Part of a small language model's weights: 19 layers, vocabulary 512.
Each number is 500 + 50 x the weight over the matrix's rms, rounded and kept within 0 to 999. Layers, rows and columns count from 0. Numbers have three digits each.

# layer 13 attention key, 32x160, rms 0.0942, rows 0-31, columns 0-79
544459487485503520526561535503517578510428515515512475514470476499545527520550505484493498480474509540478463541467477489491453533560530472505481492537512513483503467514514517475511526462555508489467500517477500487538500464508498460493597504
477568507540452484524496518495579448483499532498477482461488502490556477543449483460512546479538482519513475488476531464436507483504516509497453537537596571547475583498473515530493415442458566443467600466506404515510536509530453573493461478
462469498562529513419436509551447448564449476522486498517473524518448506566493460507570549576467474459497522459447521493463510464561483598437483501519419521555515526535540486398524526501422476491504512516502540434550527494514524569490456544
511521529502550495564500518520517432468507521452523518498538464469484502461493489463541450521570509605598486517442477441568520518401526497436461449538476481496481578447508518467518433428487442561575526572558447460521532479439520440539437417
509583506462547497506476486452523500407561549502418471415574505487461482436529593483515430509522479522504476533564542498476478528434472523479506498510597552448550591442516610524515458486505528476542549526532490480459428530481471511571545441
527501417491507550616502479494468552465532488550522474486479532486519480376495550557504513479500460574477469516525595544456537563486536431538526464529514497505428529451476533504514448434546523444480484529513550437561461412473409478545468419
463415495553432487363463546503554463559479446514568466553462475507574508588464468496493580459498546459496565480479449515554472515530540452521526531466479488470530380568467362498510577526532470605437454470526505519503456548587519562400504547
458567538500613533529479501539424475507465525470429485536481503488505408426505493529498447432574407511453519433453484456604489520480456469496511502488486588515521562384518508501516412486482558493465525510563505462541513504451469569566501522
545339501477533500490547536542506530567455425479496522505449475481503503548531479469473499487456533557458466514444499484526504440544482484534496453466507477538413432564484454459464546480480560435396438463587470517493522455520523443428513520
466422520476524515529625509576474506465465483482562514596443506470562472498485508463547435447515502503497487536480476442596505488620527536487457476559459470495542455425515427455575551571572541540494481552678566487562548477489438381541467569
548254562417479563418423490551467501610444505338521668612356495500479605583578504523483561537423733495500415402450337479463499508556455458543508463509441430421408509579411441505374579575448622426453460507505583539442491440540503382393575574
558456459535543546526413523517479513575416503466485568494425446481499459576579449569490408486475502582526456447446528522467504484395409521574464433448519493483478481509449560424419518518480550445442507478505543368566471438417574442514515535
537524393511431659462517395578543460484479520528527598544389617478611534396546504437490417651436549578482395493536365482599521575507675429487400469389432483510424595388524416585445501490428506500568485448526523434467595520416548420572410542
492561613526536450476537548401433483478495548412435376470526476468454465528471542515537586484505550515566539505480550475500473457471446565511568528475450476519512514582437487468513428531447421537508445547325468506334469452538434574508586395
427552558419489437466565579356417539562552647427573439490487584447430480511427565478561574429549488444494565526459473437517517605546440482546583553451433577470404519555591518594559445529452479539490433577312442491328507446568452624473624461
507480448494405579524595449551607527431555498528600474510531595535534533460474563385473458480485370508476502549527402479532563553523667416421531460559459495475398499443617460645581618449471477449538383460528425537536562605525540505514429538
485528538536427497488456482528498408483561494492487548511575531518501471535487461503549500516575485482568552515499593576513591454463481543510474513456511475497529586468515450520530484427574454459499557479560494464458539492572494454465482454
518510502543468539482482489551510462394518527495509478475530467493435508490536498543560456468539455511532450476482529520527516497441484475524521537483476465526557560547514540461512528595511509504521519455518438461488514535492505460490487488
507447528470502528501432505561498543610443496539497532544449508538504554464447542532461534545475553508512549468459466547483449458526497540459519493517432485474496451503484487489466554476500508517444477529483541466561515506475489481527494544
499515441493478552480470455405495538466552512448489490422468519435519440547464530472567528470512514471521437513556551546476518541524504479518522534503546511505550427500526474584509469532488526450457482470444543539457497493528459555501506497
479495489533466521427477519526446513472480529512507525513471480500541501508513496489573471547434480484478506518435513510521496545478489549494488430509500485542468510475525556424487552489466483508448491496520544497532468522457557535513444523
448592477510464467519532447462522452528530463513471460429536505572466507532497493491540522484497510480532559467500505532449517440492525476459539526428553498435552502544498500462503479490556500501522567465452565520455492445492504553515474424
430532498577516546459485456489524503521549511518508488510482453599492496513514472541505504484563521476481521477559525534511540515495464568514507520574530470485498507496468543545536500567482453468561485509518478527535489554598506508516470503
575553497405438495512493513415472503508583495491470492426617545512502456451546543494493533483432549524527466552586531521464493480436478471520545475449503469482549514578492538504434486457473465393484533490431524533486497458468473584507492488
513380494489467554405512505510503523468471509495562579495456464471474532499422526508430555449500475413511520507515463452508503474576428480494508540521502481467497467480449509557540558498502441473465482523544470561559503534571444489482543530
532463413571364454536492427485479549385533513469532508496438472448463490501447543482521472520497562568472455512466497502520548532527462502474516575463469552494449459545527616515506580530491609400449492454484565408519441567540440462430473499
492358473470469494443483455556518479491509480481526581540467534536570526482441528474449515422532448435450533495519456497582531486594506489488474505563503541471475507485549489544552543495492459524493470512596476590538544525554465464445473537
509437480524489450533562416531466503421474432529490464538514544511493513422418535532471585492554541488533550483462465437415505462598512532496559515559517438544485515500529562518593547545471485438519488495503514566483549517572390517563439511
593406418544492383550545473410441500550586445550554585449513389506474508541517525509494462546501639511573401522393537539482481501420397452540511527415483512596507517387383478568448565471482535367441559535503580430409506386489493430484563515
608502514500433518509545501556455528398447513509491525537441510442579486528570446487467368538441470572537480521473443564478499459385544519490381421577488460532656509462475548462503503480470569462501548474557551368630507513438545429594422581
583482567583397654538380580562555456399560510384526539504561486402480432469521475389593394496432460499588443533466358476589603481372575415390424376586498434398548540495533434490449571465541382481513472531517537496500516533476531550509370412
546380489561456507496472497508540511464535491603568543527659426518395500526496452456468506432492502475436428439516577462453539574451406462548471540435667457435439475443501477556399622547435467549538471394624406550535572472540409394431414516